From a checkpoint of a small transformer trained on Wikipedia.
Size: 9 layers, width 320, 10 heads of 32, MLP 1280 squared ReLU, vocabulary 32000, 64.7M parameters.
Each number is 128 + 24 x the weight over its row's rms, rounded and kept within 0 to 255. Layers, rows and columns count from 0. The size above them is the row's rms in percent of the matrix's.

# layer 4 MLP up, 1280x320, rms 0.106, rows 323-427, columns 128-191
size [104  96 111 117 108 103 103  98  88 107  94  97  99 100  92  93  93  98  99  92 122  99 102 103 105  88  97  94 101  99 102  88  90  97  93  93 101  97 102  95  86 102  93  91 110 110  99 113 101  98 102  91  99  95  95 105  92 104 102 111  98  96  99  89 107 107  98 101 106  88 105  88  94  92 106 101  89 100  97  97 105 100  98  80  88  93  93  97  96 100 111  94  97  92  96  94 113 103  99  96  85 114 103  93 104]
[[139 159 115 124 123 128 166 173 116 165  71 110 122 116 140 125 136 141 163 100 175 151 128  90 150 122  88  87 121 102 142 124 123 108 142 134 115 140 116 147 131 171 146 140 111 115  96 128 137 117 112  51 120 104 143 139  95 128 135 120  56 104 145 125]
 [127 113 126 152  66 135 112 132 131 109 143 138  99 107 125 123 134 103  82  90 175 101 177  96 159 102 157 115 124 139 125 178 124 133 132 118 118 114 134 161 176  83 147 132 142 140 158 163 140 141 165 136 117  78 127 147 145 146 116 117 165 114 145 123]
 [132 101 142 136 142 126 152 164 119 118 109 149 118 139 126 126 207 140 115 119 113 118 130 125 126 139 102 111 123 143 111 159 156 132 152  92 130 115  93  96 125 120 122  88 166 108 150 146 126 127 122 136  91 123 176 145 155 157 128 195 141 143 141 141]
 [141 129 160 115 102 150 102 104 118 137 102 142  85 145 111 181 120 129 102 134 123 119 133 122 162  90 153 107 156 114 163 113 161 145 102  87 122 152 147 101 127 110 140 147 125 103 130 172 144  80 122 126 148 113 121 108 131 130 164 146 127 126 156 137]
 [117 146 153 147 153 162  94 134 122 134 131 126 154 113 174 136  96 115  89 122 191 141 103 115 126 131 107 132 141 125 138 148 122 124 127 125 125 156 104 104 129 127  99 116 135 137 104 144 101 130 141  91 163 174 141 149 166 104 131 133 135 136 140 140]
 [ 81 111 111 150 155 114 148 115 142 129 122 132 119 107 123  82 124 127 135  89 106 131 135 128 120 103 155 143 141 124 111 105 128  58 141 119 133  86 160 110  82 132 149  81 110  98 122 147 128 169 161 137 130 160 107 158 134 115 133 143 116 163 142 132]
 [130 114 150 146  96 134 132  98 124 153 123 158 166  72 127 106 115 123 132 130 108 118 112 141 107 165 110  93 175 104 131 175 144 132 176 147  75 156 111 153 123  96 183 119 171 131 134 126 106 130 145 132 125 124  78 119 134 180 134 117  95  99 172 113]
 [170 122 115  97 128 119 153  64 141 131 125 125 144 115 156 108 138 135 112 102 108 141 140 142 109 114 120 177 158 134 143 125 141 115 148 116 144 158  74 110  89 103 133 139 145  96 132 138 107 158 127  94 145 111 135 133 131 125 149 148 136 163 140 109]
 [139 115 101  81 156 130 130 115 158 158 127 127  86 130 151 116 110  92 157 115 110 182 140 112 137 104 117 137 165 159 125 107 107  93 179 129 152  88 141 189 148 164 196 162 159 106  82 133 116 147  90 128 145 130 150 146 128  96  96  84 126 119 115  91]
 [143  98 140 161 122 157 140 122 161 121 121 146 148 126 131 141 151 127 152 153 143 131 128 133 169 141 159 124  93  99 130 161 138  96 116 149 129 122 115 148 128 116 151 121 125  52 130 132  98 138 131 114  97 115 141 133  87  98 128  92 104 149 186 148]
 [134 151 158 126  90  81 120 128 131 150 137 143  93  90  96 159  76  71 132 100 110 127 143  81 120 107 111 151 125  90 150 125 133 131 147 108 145 133 158 188 153 119 102 186 127 113 158 150 123 110 163 136 123 149 134 160 163 126 124 120 141 112  84 174]
 [128 146 108 103 140 137  85 151 117 128 144 167  93 133 124 143 154 118  99 143 134 103 141 128 105  99 150 153 117 144 155 158 118 104 160 116 102 139 143 158 116 134 125 149 122  91 106 158 117 149 118 144 137  92 137 130 135 145  99 128  90 151 170 133]
 [ 98 156 123 134 132 166 128 106 123 115 121 100  78 135 141 157 125 134 109 113 175 123 148 120 121 144 138  99 131 175 135 154 138 118 138  97 171 130 131 130 124 147 108 157 154 120 152 219 131 127 134 150 106 155 129 129 126 133  84 113 109 152 131 126]
 [112 134 159 102 118 140 119 168 145 132 138 119 151 100 147 113  90 140 118 135 115 104 140 114  83 108 124  88 169 143 170 129 155 114 112 115 131 149 153 116 118 134 129 146 168 111  93  92  77 115 117 108 152 130 146 153 113 146 128  79 122 112 126 124]
 [133 164 104 136 158 107 143 123 180  96  96 109 124 104 141  63 154 156 107  89 116 152 143 180 146 133 133  83 117 127 116 109 182 115 143  90 130 149 148 121 148 119 148 141 107 137 162 115 104 138 136 154 124 171 170 127 194 112 121 144 144  68 129 164]
 [118 125 180 170  89 147 103  65 134 173 136 136 153 159 126 177 121 121  91 121 106 100 115 147 131 120 134 144 110 151 158 166 142 123 133  76 113 128 118 114 147 142 172 154 120 133 121 143 133 112 125 148 117 115 125 171 167 124  87 133 130 123 140 143]
 [110 146  68 118 100 190 136 114 172 163 127 147 140 115 148 122 105  87 155 147 100 171 116 124 104 152 129 111 143  98 116 156 108 131 172 147  91 133 153 166 136 137 138 142 186 115 141 124 117  91 169 161 116 146 145 140 121 144 123 134 102 110 143 165]
 [141 125 176 127 125 115 128  98 183 148 109 155 122 149  96 158 151 136 129 140 150 120 170 106 101 152 137  97 145 118 105  93 185 117 143  84 179 118  96 185 116 132 183 122 131 131 152 132 153 112 145 132 161  70 127 149 118 131 159 151  80 131 131 197]
 [111 142 134 106 118 143 119 116 151  89 132 128 118 127 146 148 127 176 125  69 170 146 122 140 116 109 134 143 144 128 149 115 155 127 153 132  98 143 159 134 101 125 109 115 106 122 131 143 114 120 121  90 113 131 159 133 102 134  97 137  34 138 159 121]
 [121 150 137 143 144 135  94 164 137 135 123 129 112 134 109 164 114 194  90 140 116 100  90 154 129 162 133 157  97 135  99 158  80 157 102 138 122 109 161 124 146 131 132 115 133 122 111 137 126 132 113 112 120  92  83 130 128 112 115 188 101 131 156 171]
 [159 125 166 117 109 116 125 129 159 119 161 141 106 126 184 135 146 100 132 133 139 140 121  97  99 154 119 105 135 111  77 105 100 127 157 111  99 140 121 116 161 147 131 117 111 140  98 166 128  84 129 124 111 110 124 145 149 157 132 113 125 106 125 107]
 [142 128 123 144  95  89 152 155 142  62 115 122 123 157 111 131 111  92 150 138 116  89 112 127  89  73  89  95 107 109 156 148 141 133 159 130 130 154 102 135 129 131  83 132 166 114 151 141 132 154 104 104 106 123 149 139 153 131 110 107 136  84 141 157]
 [171 154  99  80 119 115 122 108 124 168  93 106 125 128 145 186 174 130  91 143 140 113 128 129 162  81  91 155 142 137 130 123 148 131 115 111 153 134 165  66 119 145  94 141 150  81 145 112 143 137 148 113 111 143 144 143 127 153 114 135 108 114 157 109]
 [147 130 139 143  98 133 105 126 137 116 122 129 106 126 143 147 116 144 125 142 121 117 171 143 120 136 120 106 130 145  89 114  96 148 140  96 184 141 111 110 102 123 153 128 131 104 148 137 128  88  69 112  83 146 114 149 150 149 146 140 116 151 146 151]
 [141 142 168 127 159 111 135 179 110 105 102 112 108 108 119 142 121 137 126 114 148 116 143 133 130 109 144 123 122 139 153 133 137 112 101 143 114 130 126 154 154 142 141 134 157 119 118 153 113  92 123 125 103 131 125 125 111 128 117 122  82  84 139 150]
 [131 130 143 121 125 110 124 136 147 150 170 135  84 132 108 103  95 158 121 151 129 120 107 157 133 128 131 171 108 153 129 101 126 126 143  35 122 114 171 132 142  76 141 135 120 153 154 151 114 111 124 126 132 135 156 144 142  74  99  98 109 150 116 154]
 [119 133 124 131 144 163 139  98 150 115 132 159 137 146 128 131 138 137 111 159  96 139 121  67  99 150  99 112 129 157  92 118 108 164 159 152 146 105 101 113 111  86 149 101 122 114 148 105 149  98 123 185 123 111  94 157 145 141 113 137 111 149 179 123]
 [106  94 150  80 111 101 112 130 143 156 109 124 126 104 125 119 120 107 123 140 147  97 108 110  92  96 128 154 120 129 106 118 136 121 173 145 136 105  96 164 137  93 123 100 116 106 142 129 128 162 157 122 148 157 103 124 111 160 108 104 112 136 147 132]
 [141 155 119  97 161 133 136  80 153 131 133 129 101 152 111 136 105 151  87 132 129 123 114 123 141 154 119 126 154 105 125 152 144 123 173 141 169 159 120 129 156 136 128 130 128 116 157 184 158 126 120 114 134 150 118 138  75 133 174 141 152 119 119  96]
 [ 98  79 126 146 175 176 125 132 137 123 128 126 171  82 178 102 124 119 123 147 165 152 162 135 153 149 169 116 145 157  99 175 162  99 123  87 122 149 121 146 164  90 120 141 123 106 106 154 124 143 122 113  98 122 114 142 156 139 163 133 105 148 123 115]
 [122  78 163 155 115 129 137 147 108 162 185 125 130 129 127 107 119 111 146 153 155  93 125 146 107 118 123 135 135 122 123 139 100 133 160 119 137 129 107 162 146 190 113 106 150 140 156 174 171 144 142 149 113 119 114 149 109 140 133  99 109 126 119 116]
 [118 122 130 119 157 125  75 108 156 156  73 109 115 110  99 119 156 170 108 121 156 133 158 118 156 124 104 121 155 104 116 104 155 142 147  85  90 158 100 130 158 142 131 143 128  89 113 141 110  99 110 119 143  82 121 130 147 169  98 107 107 116 100 160]
 [130 165 109 164 155 124 142 189 191 130  52 122 159 129 130 146 164 123 122 125 115 180 143 107 127 114 139 123 173 106 190 109 148 137 140 113 131 137 123 123 150 160 150 107 108 104 110 150 124  75 144 110 132 149 150 134 137 128 138 130 120  93 112 118]
 [112 130 135 152 133 121 102 122 143 118 102 142 126 126 133  97 135 111 175 143 118 156 117 116 125 110 131 130  97 150 145 130 126  93 155 146 116 167  87 112 158 117 121 115 158  89 148 162 141 117 155 133  89 124 157 146 129 195 118 133 136 141 152 132]
 [ 93 161 113 122 120 135 123 107 142 136 106 152 111 139 125 140 125 184 102 135 114 175 145 131 138 101 124 163 132 105 106 110 177 110 167 136  95 131 126  96 151  85 154 145 128 146 138 134 130 133  93 122 129 113 143 157 158  97 129 130 124 136 165 155]
 [115  91 146 115 120 125 161 101 134 135 121 119 105 183 123 119 113 173  89  97 135 118 174 134 181 157 116  77  89 118 115 119 156 173 150 127 171  92 123 109 104 113 169 102 142 105  98 134 116 136 139 125 103 124  76 128 151 110 117 155  66 112 147 121]
 [121  81 146 152 124  96 161  77 114  99 129 158 129 121 135 143 137  85 117  77 181 162 179  79 144 118 141 153 113 124 156 121 131 155 122 113  86  97 158 168 182 139 121 155 127 135 131 139 134 114 110 141 128 120 121 117 187 163 135 170 135 152 122 123]
 [132 127 135 109 144 140 130 132 158 162 104 152 124  95 106 149 175 113 100 107 168  69  94 142 150 126 125 114 131  90 109 135 124  97 128 134 148 130 151 171  93  87 140 144  87  93  85 135  96 135 120 166 144 119 148 130 130 138 174 149 130 174 152 159]
 [101 106 178 126 105 170 134 137 168 144 151 168 112 112 115 124 127 159  69  94 147 106 134 111 162 159 138  80 148 125 158 116 167 133 153  76 153 125 117 147 153 107 108 153 127 122 102 130 144 127 124 132 124 121  86 149  96  71 133  75 124 112 144 145]
 [155 150 116 132 122 140 115 141 159  99 113 111 128 107 107  94  89 151 152 134  92 126 155  82 107  94 157 116  89 100 116  87 113 133 146 113 155 166 152 157 107 161 127 160 120 112 104 140 128 134 143 127 184 131 115 152 168 118 131 133 112 123 133 144]
 [140 132 126 123 143 134 152 182 132 109 139 117 113 123 112  71 117 135  80  92 129  54 118 152 110 115 124  91 134  89 116 102 132 135 105  92 135 101 126 100 119 110 147 125  84 169  43 173 142 176 102 154 101 130 116 148 114 136 132 129 135  95 159 130]
 [116  98 131 131 153  89 154 145 118 139 127 123 117 140 127 135 155 129 158  84 155 127 138 118 164 112 127 105 141 107 120 122 142 151 132 102 156 145 134 120 131 113 115 105 136 125  74 141 107 100 123 132 113 105  99 124 113 150 128 165 114  88 163 141]
 [122 144 133 149 149 141 118 113 163 158 154 160 142 114 122 135 103 151 106 127 171 113 146 117 152 172 114 113 150 125 112 106 154 151 155 132 125 127 125 155 129 122  98 120 127  89 101 172 114 128 106 132 148 123  75 108 159 121 126 124 112  90 106 131]
 [130 111 138 110  95 155 100 126 110 117 173 155 144 141 139 163 146 107  78 112 140 130 136 137 147  87 136  97 142  94 120 138 172 106 132 105 102 143 149 147 142 125 114 165  85 113 167 129 153 134 130  90 143 154 109 165 122 137 148 147 136 134 133 154]
 [149 135 114 127 114 107 146 123 107 169 117  92 116 170 180 108 159 124  77 138 141 114  86  99 115 149 138 124 122  90  69 127 146  92 124 103 135 109  88 155 149  95 111 103 111  90 104 139 112 121 128  80 167 101 171 155 146 134 160 111  84 133  90 155]
 [199  92 150  86  93  90  90 134 156 148 142  97 145 146 174 102 160 179  95 114 132  93 134 121 146 120 163  85 134 123 124 133 130  55 115 108  93 140 135 140 121 146 133 110 108 140 128 158  97 138  86 135 137 139 156 139 125 111 153 126  73  84 152 124]
 [105 142  94 138 120  97 135 139 168 150 140 138 121 152 108  65 152 112 119 142 143 170 140 126  68 144 125 152 100 145 107 152 141  95 134 128 152 119 126 123  89 111  96 102 101  97 110 173 143 147 133 143 133  84  98 138 143 140 167 178 102  99 144 106]
 [149 164 110 117 116 148  99 155 148 125 134 134 131  87 122 143 130 126 168 161 102 151 147 139 104 159 101 133 114 109  79 143 122 155 163 107  80 164  85 144 132 132 138 108 167 131 164 164 154 132 149 136 118 151 158 142 168 121  91 120  96 124 133 164]
 [153 147 159 101 115  89 139 118 149 122  90 148 139 120 113 149 107 137 120  94 101 138 126 137  92 139 104 148 122 166 139 100 147  96 160 102 138 164 109 120 121  73 189 105 153 137  67 113 122  90 128 126 146 118 144 132 123  99  82 134 151 121 135 128]
 [133 164 125 158 172 149 145  89 162 165 104 172 181 120 164 140  86 119 133 130 153 121 111 154 123 118 130 138 117 124 117 132  94 108 148  98 145 100 161 131 161 117 146 161 158 136 109 130 127 105 101 112 118 145 126 154  98 108 115 140 113 141 206 146]
 [158 135 120 100 131 165 129 118  92 170 123 133 115 136 135 166 138 129 136 147 145 138 160 165 146 129 160 133 172 139 160 116 116 107 112 105 133 106 153 109  99 143 179 157 127 102 166 113  98  85 111 120 112 170 136 153  96 137 119  90 107 133 135  97]
 [121  99 120 153 139 109 133  96 106 147 113 168 151 107  81  90 109 121 148  96 140 153  97 124  86  69 109 130 170 115 163 138 183 128 155 136 129 137 137 121 132 149 154 147 107 119 123 147  91 119 133 127 101 114 139 120 132 113 152 142 107 105 130 148]
 [111  78 126 111 141  86 143 167 116 150 152  99 128 148 121 144 155 166  97 138 151  81 123  93 106  85  93  85 156  82 103 124 102 108 130 135 114 174 120  89 117 101 178 156 107 139 122 154 129 116 125  88 133 125 148 157 120 147 139 142 126 156 146 141]
 [130 103  99 120 133 124 137  75 125 126 102 143 188 175 183 111 164 160 175 122 117 175 165 137 148  87  94 127 127 165 117 174 135 136 135 115  84 113 132 126 104  79 124 152 121  84 152 133 106 167 132 100  95 132 127 130 197 106 111 119 114 157 123 156]
 [ 94 168 121 117 143 103 140  87 157  81 147 111  63 118 157  51 142 106  88 102 152 124 119 104 146 119 117  90 111 122 133  94 217 138 114 104 140 138 148 122 135 186 145 139 132 120 137 121 120 114 144 135 128 117 170 141 136 151 161 117 149  97  71 190]
 [123 113 137 101 126 124 155 130 156 132 123 169 118  96 100 114 156 139 139 126 134 108 139 107 116  93 100 138 102  83 146 130 120 121 112 132 136  98 141 139 142 118  95 144 133 153  93 180 129 145 137 130 153 114 155 141 164 177 149 112 116 127 139 138]
 [131 122 132  81 110  52 132 123 135 122 107 104 157 132 102  77 121 139 144 125 169 123 122 104 182 117  88 177 107 116 107 125 162 115 101 106 151 148 114 139 112 120 123 149 117  90 118 133 129 145 120 142 146 106  71 119 145 157 154 136 116 114 171 137]
 [131  96 142 121 108 152 111 112 141  92 147 112 104 150 120 173 157 130 139 117 160 100 128 101 153 115 111 141 142 134 145 160 143  57 101 112 100 131 134 130 133 123 158  89 105 117 123 145 176 143 116 110 145  56 111 134 132 111 122 111 114 141 185 142]
 [163 157 146 102 168 126 123 127 174 124 179 132  96 146 115  98 145 161  92  72 118 137 116 125 118 103 114 160 124 118  64  90 116 108 141 116 112 109 126 131  76 129 136 108 170 127  85 128 110 141 125 126 142 140 128 139 174 161 117 167 110 128 126 134]
 [148 107 152 135 167 148 102 110 131 112 133 111 139 124 124 119 130 141 138 140 106 125 125 146 122 122  70 151 147 153 151 113 138 133 125 123  95  87 140 134 116 137 109 145 160  85 127 124 125 142 128 120 108 112 124 127 171 164 120 136 127 180 157 108]
 [130 123 162 103 173 145 150 110 156 111 114 151 121 130 135  99 178 144 123 128 103 107 138 128 138  91 149 118 143 120 168 141  99 109 137 148 109 130 127 128  94 132 161  70  94  93 109 148 100 119 187 107 149 171  80 156  84 135 148 146 146 149 138 160]
 [142 107 140 151 133  82 111  74 149 117 150 126 122  93  80  84 103 151 144 113 144 111 160  81 166 167 145  91 195 112 104 117 104 168 126 119 145 115 117 164 124 143 163 134 185 136 123 155 154 143 134 117 148 131  79 135 183 151 102 118 102 110 168 135]
 [122  97  96 143 124 130 118 141 115 109 168 118  84  78 123 150  95 126 115 128 120 142 149 126 153 130 124 114 152  96 175 156 190 132 161 110 130 101 154 110 160 178 134 155 133 111  52 152 122 151 106 139  85 118 129 140 103 131 154 153 137 111 155 128]
 [128 112 168 144 115 120 127 149 156 108 114 138 130  91 135  87  99 129 121  94 123  73 108 124 143  88 113 133 140 114 177 101 149 120 168 121 113 156 157 121 150 164 133 131 111 119 111 119 125 147 124  71 105  81 124 118 146 123 151 164 114 126 149 133]
 [105 134 155 116 105 105  76 101 131 123 129 121 162 204  87 124 171 149  85 140 133 116 158 114 154  95 133 101 120 132  96  98 130 106 124  72 152 118 120 153  86 117 141 154 158  87 158 132 122  88 127 101 182  97 136 168 165 116 176 168 124 163 112 141]
 [174  86 123 136 158 124 182 140 138 177  93 141 108 179 147 136 125 124 128 148 128 120 151 147 115 115 157 128 103 137 136 145  81 104 116 116 183  69 142 114 192 129 129 162 149 133  96 132 120 156  94 136 147 132 177 117 104 125  96 104 116 154 126 131]
 [159 120 112 131 133  70 108 146 132 136 108  89 174  84 168 108 152 154 139 102 133 143 116 121 138  93 115 117 132 132 140 130 200 118 103  87 119 153 153 125 106 138 124 111 141 115 109 159 138 103  69 167 114 139 130 156 130 142 127 126 135 105 122 185]
 [163 129 137  97 137 132 120  92 135 138 151 136 137 106 139 123 168 172 100 112 166 153 140 178 136 108 104 173 111 147  91 171 142 131 148 106 112 127 151 128  94 129 100 148  90  91  95 180 120 127 133  82 130  77 123 137 103 141 131 155 148 141 131 114]
 [173 113 181 123  92  93 120 108 163 125 138 114 161 156 122 149 151 156 130 133  99 147 118 141 117 143  67 120 133 140 140  97 116 120 120 127 117 134 133 101 114 145 116 104 138 115 112 115 125 146 123  83 121  81 136 143 109 122 116 173 123  85 116  84]
 [134 128 106 110 131 127  96 163 143 151 119 103 145  95 105  82 136 168 119 130  94 118 154 147 147 124 148 123 138 124  93 154 155 114 140 153 124 120 140 136 134 108 131 174  94 122  98 176  88 165 134 157 152 153  83 143 129 118 133 127 132 107 143 122]
 [141 154 146 112 177 102 114  93 134 152 109 119 127 104 133 108 176 134 107 132 140 146 138 124 116  85 145 135 140 124 127 111  94 111 166 104 135 151 134 141 126 152 122 148 134 124 132 139 129 141  99 131 152 142 130 153 130 111 144 163  71 128 131 108]
 [117 137  88 150 126 140 137 126 131  97 144 104 120 132 164 147 141 166 145  99 111 140 180 145 163  76 131 146 147 108 154 113 110 146 123  89 130  90 138 138 179 125 152 122 150 138 152  93 167 116 124 144 133 126 109 178 165 140 126 163 110 136 157 163]
 [148 153 119 134 140  63  83 150 110  89 111 116 136 157 173 139 135 110 136  84 139 151 134  89 155 123 114 132 114 105 142 138 141 147 105 113 108 116 131 135 121 111 129  91 115 134  80 151 128 121 137 109 153 132 124 140 159 135 137 137 121 136 133 108]
 [124 170 165  60 111 149 135 115 104 143 128 150 100 135 114 122 105 155 132 119 100 136 131 118 134 123  96 161 131 139 123 115 132 144 130 106 117 128 158 152 120 126 138 154 140 121 109 155 155 166 105  85 133 151 122 148 147 102 110 160 153 155 115 195]
 [ 91 154 188 148 169 102  95 135 173 132 108 158 106 106 134 132 144 158 143 117 149 138 117 151 108 136 174  99 153 154 152 147 117 128 102 123 161 145 116 165  79 148 109 164 141 144 119 196 128 116 114  99 128 134 124 137 159 133 134 174 134 148 124 143]
 [145 119 179 117 121 118 105 123 141 100 125 102 141 132 166 124 100 136 134 186 198 131 125 155  95 151 127 123 144 127 132 130 172  76 142 126 161 151 114 139 112 141 101  95 169 138 159 111 150 181 146 109  77 106 114 211 147 123 144 110 111 170 149 128]
 [165 177 169  94 118 125  78 157 108 118 112 126 120 152 147 116 163 131 121 132 160  95  98 151 155 122 115 129 163 125  93 144 122  80 151 135 150 131 160 162 139 124 117 134 106 112 138 128 167 154 135 132 154 154  96 141 125 129  86 159 143 136 121 143]
 [124 120 157 131 137 124 170 111 144 131 146 147  87 132  81 160 152 111 168  97 133 160 130 126 107 118  71 117  93 146  96 109 129 125 120 131 116 110 154 150 160 130 157 109 154 132 113 156 173 129 102 120 106 130  98 143  93 139  89 131  96 127 174  94]
 [119 128 158 159 100  79 164 112 179 124 133 111 109 120 123 109 159 119 121 139 112 103 145 146 154 135 112 142 173 117 154 143 164 138  84  94 137 154 112 151 138 160 117 103 120 129 131 122 164 111 136  64 173 146 137 156 109 153  97 118 162 162 133 150]
 [153 124 134 113  99 135 110 121 118 115 115 119 154 147 141  75 120 118 105 143 112 114 164  72 148 108 127 121 107 138 121 135  99 167 153 142 155 125  86 114 140 129  64 130 133 140 111 137 150 171  78 106 128 102 101 147 143 132 136 117 142  90 116 151]
 [131 140 170  99 126 106 147 110 112 136 107 135 115 117 145 140 224 100  90 118 176 127 157 121 111 105  97 130 144 123 106 110 115 115 169  97 132 108 111 156 100 135 107 145  98  98 132 149 104 174  87 131 107 121 115 167 142  93 100 157  86 150 105 101]
 [141 132 127 142 151 107  92 157 149 153 134  94 106 142 178 119 129 123 114 128 154  96 167 118 169  83  74 139 141 141 169 170 140 144 133 105 152 127 142 129 161 143 123 153  83  94 110 148 109 112 125  87 101  98 132 137 146 129 110 134 143 115 148 140]
 [139 139 131 137 149 177 133 130 134 140 112 136 152 155 143 135 151  92 136 148 119 129 161 141 136 125 129 108 107  90 150 157 161 114 100 116 175 122 130  90 140 163 129 119 132 120 116 115 114 141 149  91  95 122 154 134 136 153 114 134 158  88 109 166]
 [118 143  87 102 115 117 145 163 116 131 116 143  89 149 114 129 138 130 161  78 105 162 175 108 119 103 150 143 137 102  85  82 103 122 170  85 174 142 125 104  92 142  99 119 150  86  91 122 132 124 115 126  94 110 179 160 137 133 143 147  89 127 126 186]
 [182  98 139 139 121 105 137 134 138 151 132 154 117 135 134 101 144 114 119  99 143 104 175 140 109  99 151 115 133 106  99 137 161 121 133 121 127 115 146 176 120 114 138 131 113  94 118  95 156 145  82 125 164  80 118 119  88 141 125 142 121 104 122 118]
 [147 106 135 109 143 112 149 120 147 101 137 134 130  85 113 109 144 126 160  82 133 119 161 187 166 132 119 143 144 148 171 120 109 120 174  98 154  98 114 125 185 129 160 160  89 105 144 142 116 135 120 132 122  92 153 124  99 123  96 127 160 144 108 148]
 [127 145 111 117 119  87 175 106 156 113 163 101 116 109 140 106  98 135 133 109 113 113 109 111 146 113 105  83 140 144 135 120 149 137 172 117 104 127 142 153 145 137 126 121 125 124 130 158 161 136 143 146 105 100 120 134 152 109 126 165 120 133 122 149]
 [123  89  99 138 117 107 128 109 151 124 132 147 110 145 155 144 137 139 180 107 131 144 167 168 131 111 180 135 126 153 107 167 134 165 127  91 146 133  97 153 122 142  84  91 136 133 100 132 174 131 114 139 114 119 153 151 165 180 114 165 118 140 129 175]
 [140 163  95 129 153 146 115 156 172 137 140 163 130 135 117 129 155 132 163 173 153 164 154 168 132 127 115 115 170  91 118 114 131 106 151  95 125 136 158 103 187 122 145 139 146 156 159  97  97 114 163 114 149 128 123 134 177 171 119 133 114 135  90 168]
 [106 107 122 113 106 107  92 143 131  96 132  93 130 143 138  91 107 123 115 126 110 148 149 126 106 108 130 130 164 127 145 122 131  83 147 127 103  92 139  92  98 127 123 164  94  54  96 184 160 152 133  85 164 133 131 131 118 125 123 114 142 160 154 115]
 [124 134 138  97 169 134 134 113 147 118 131  94 108 143 158 113 102 132  85 121 156 129  84 145 137 142 141 136 172 108 150 109 191 113 139  78 150 119 136  74 134 113 142 119 105 126 128 159 141 130 132 144 131 141 158 169 156 123 108 167 136 124 123 105]
 [159 128 177 118 115 139 159 136 171  89 166 134 117 138 125 126 167 133 101  70 142 118  92 123 105 124 115 111 114 138 103 130 137  79 110 136 141 141  95 118 131  95 152 145 189 134  96 121 138 107 171 121 145 135 145 145 133 128 125 104  63 149 113 147]
 [137  90 140 117 111 119 113 122 126 106 115 125 111 131 127  99 136 139 116 132 136 132  99 107 161 122  90 101 149  85 132 114 118 110 135 115 116 135 168 145 122  98 179 147 140 125 135 168 130 106 112 121 139  98 138 164 100 128 138 119 108 163 166 160]
 [118 112 156 132 123  66 173  99 154 121 172 148 117 127 136 137 140 104 139  98 150 107 128 123 150 105  92 114 190 109 138 105 159 108 104 146 124 173 130 123 107 143 146 108 143 106 141 114 129 126 124  92  86 118 103 152 102 150 153 142 121 162 103 139]
 [137 164 117 137  65 109 120 109 182 121 125 125 121 139  99 125 125 186 104 108 151 105 109 143 142 114 130 119 132 112 154 162  97 136 139 137 185  71 123 143 133 141 140 176 150 125 164 143 134 103 158 151 130 118 123 129 116 126 114 182 131 145 172 131]
 [133 112 116 111 115 150 137 107 147 127 151 148 105 125  95 164 142 157  92 130 161 129 142 129 104 125 111  86 123 102 156 115 111 160 131 107 119 105 148 138 112 130 148 152 114  95 126 176  89 128 149 122 128 140 135 137 137 141 110 113 154 120 129 105]
 [125 144 112 149 101 119  89 108 121  81 140 141 115 147  73 123 116 137 119  62 130 116 126 164 121  99 152 107 100 161 138 121 159 101 131  98 162 109 144 121 131 139 116 118 133 108 104 106 130 119 133 109 153 108 120 151 140 122 141 178 116 125 113 102]
 [151 148 170 124 141 107 127 119 156 110 117 127 115 137 110  76 112 117 104 115 130 159 137 175 143 102 107 135 114 173 180 132 111 109 104  92 114 119 150 104 139 115 106 134 147  81 155 100 124 130 153 117 154 120 167 149 149 164 172 145 137 145 153 112]
 [180 138 145 130 113  99 132 111 128 127 111 129 119 180 122 102 139 156 125  85 128 141 140 125 116 139 103 110 130 134  93 153 170 122 119  97 139  78 125 133 112 116 135 105 132 126  92 131 139 145 125 122 106 119  89 129 148 127 134 138 169 142 117 125]
 [135 118 130  68 152 136 113 121 134 118 116 158 100 110  98 139 109 142 139 129 176 132 146 154 123 130 124 174 142 136 119 133 150 132 148 108 159 119 134 146 158 119 141  84 117 116 183 140 167 118 115 165 139  99 133 139 139 127  74 164 102 118 136 139]
 [195 111 168 144 116 152 138 142 134 125 137 184 136 153 202 137 162 140  94  89 104 124 149 123 155  97 109 125 161 116 140 123 164 108 104 122 129 113 117 140 161 160  92 130 128 136 126 146 127 137 142  74 175 103 113 127 146 129 138 137 125 140 115 156]
 [112 115 133 144 115 119 141  79 151 108 145 120 113 146  99 103  80 106 131  62 150 135 173 123 158  78  97 137 109 102 131 154 132 144 124 108 130 123 132 132 155 196 150  64 119 123 105 157 144 136 118 123 145 107 143 141 157 151 148 140 113 141 156 135]
 [102  75 128 106 132 110 120 113 161 159 102 114  77 100 107 105 145 126 151 111 124 104 155 157 137 102 164 114 107 173 100 144 110  88 130  88 119 131 130 105 114 148 136 162 129 106 117 162 108 166 145  95 113 126 133 139 163 154 127 151 142 149 117 154]
 [150 177 112 165 132 131 132  88 125 149 111 128 152 129 121 153 150 116  83 135 103 122 145 107 130  99 157 126 123  93  99 108 132 126 138 144 137 130  89 136 115 177 109 116 118  95 102  97 114 104  95 141 121 136 119 162 126 159  84 128  97 135 136 143]
 [140 126 118 102 133 119 179  84 130 183 147 151 148 119 148 127 131 122 132 100 116 128 113 132 136 109 130 113 135 117 106 138 145 168 143 122 132 133 109 136 106 135 149 114 155 121 127 158  80 146 134 148 133 141  98 150 148 129 129 132 152 141 163 124]]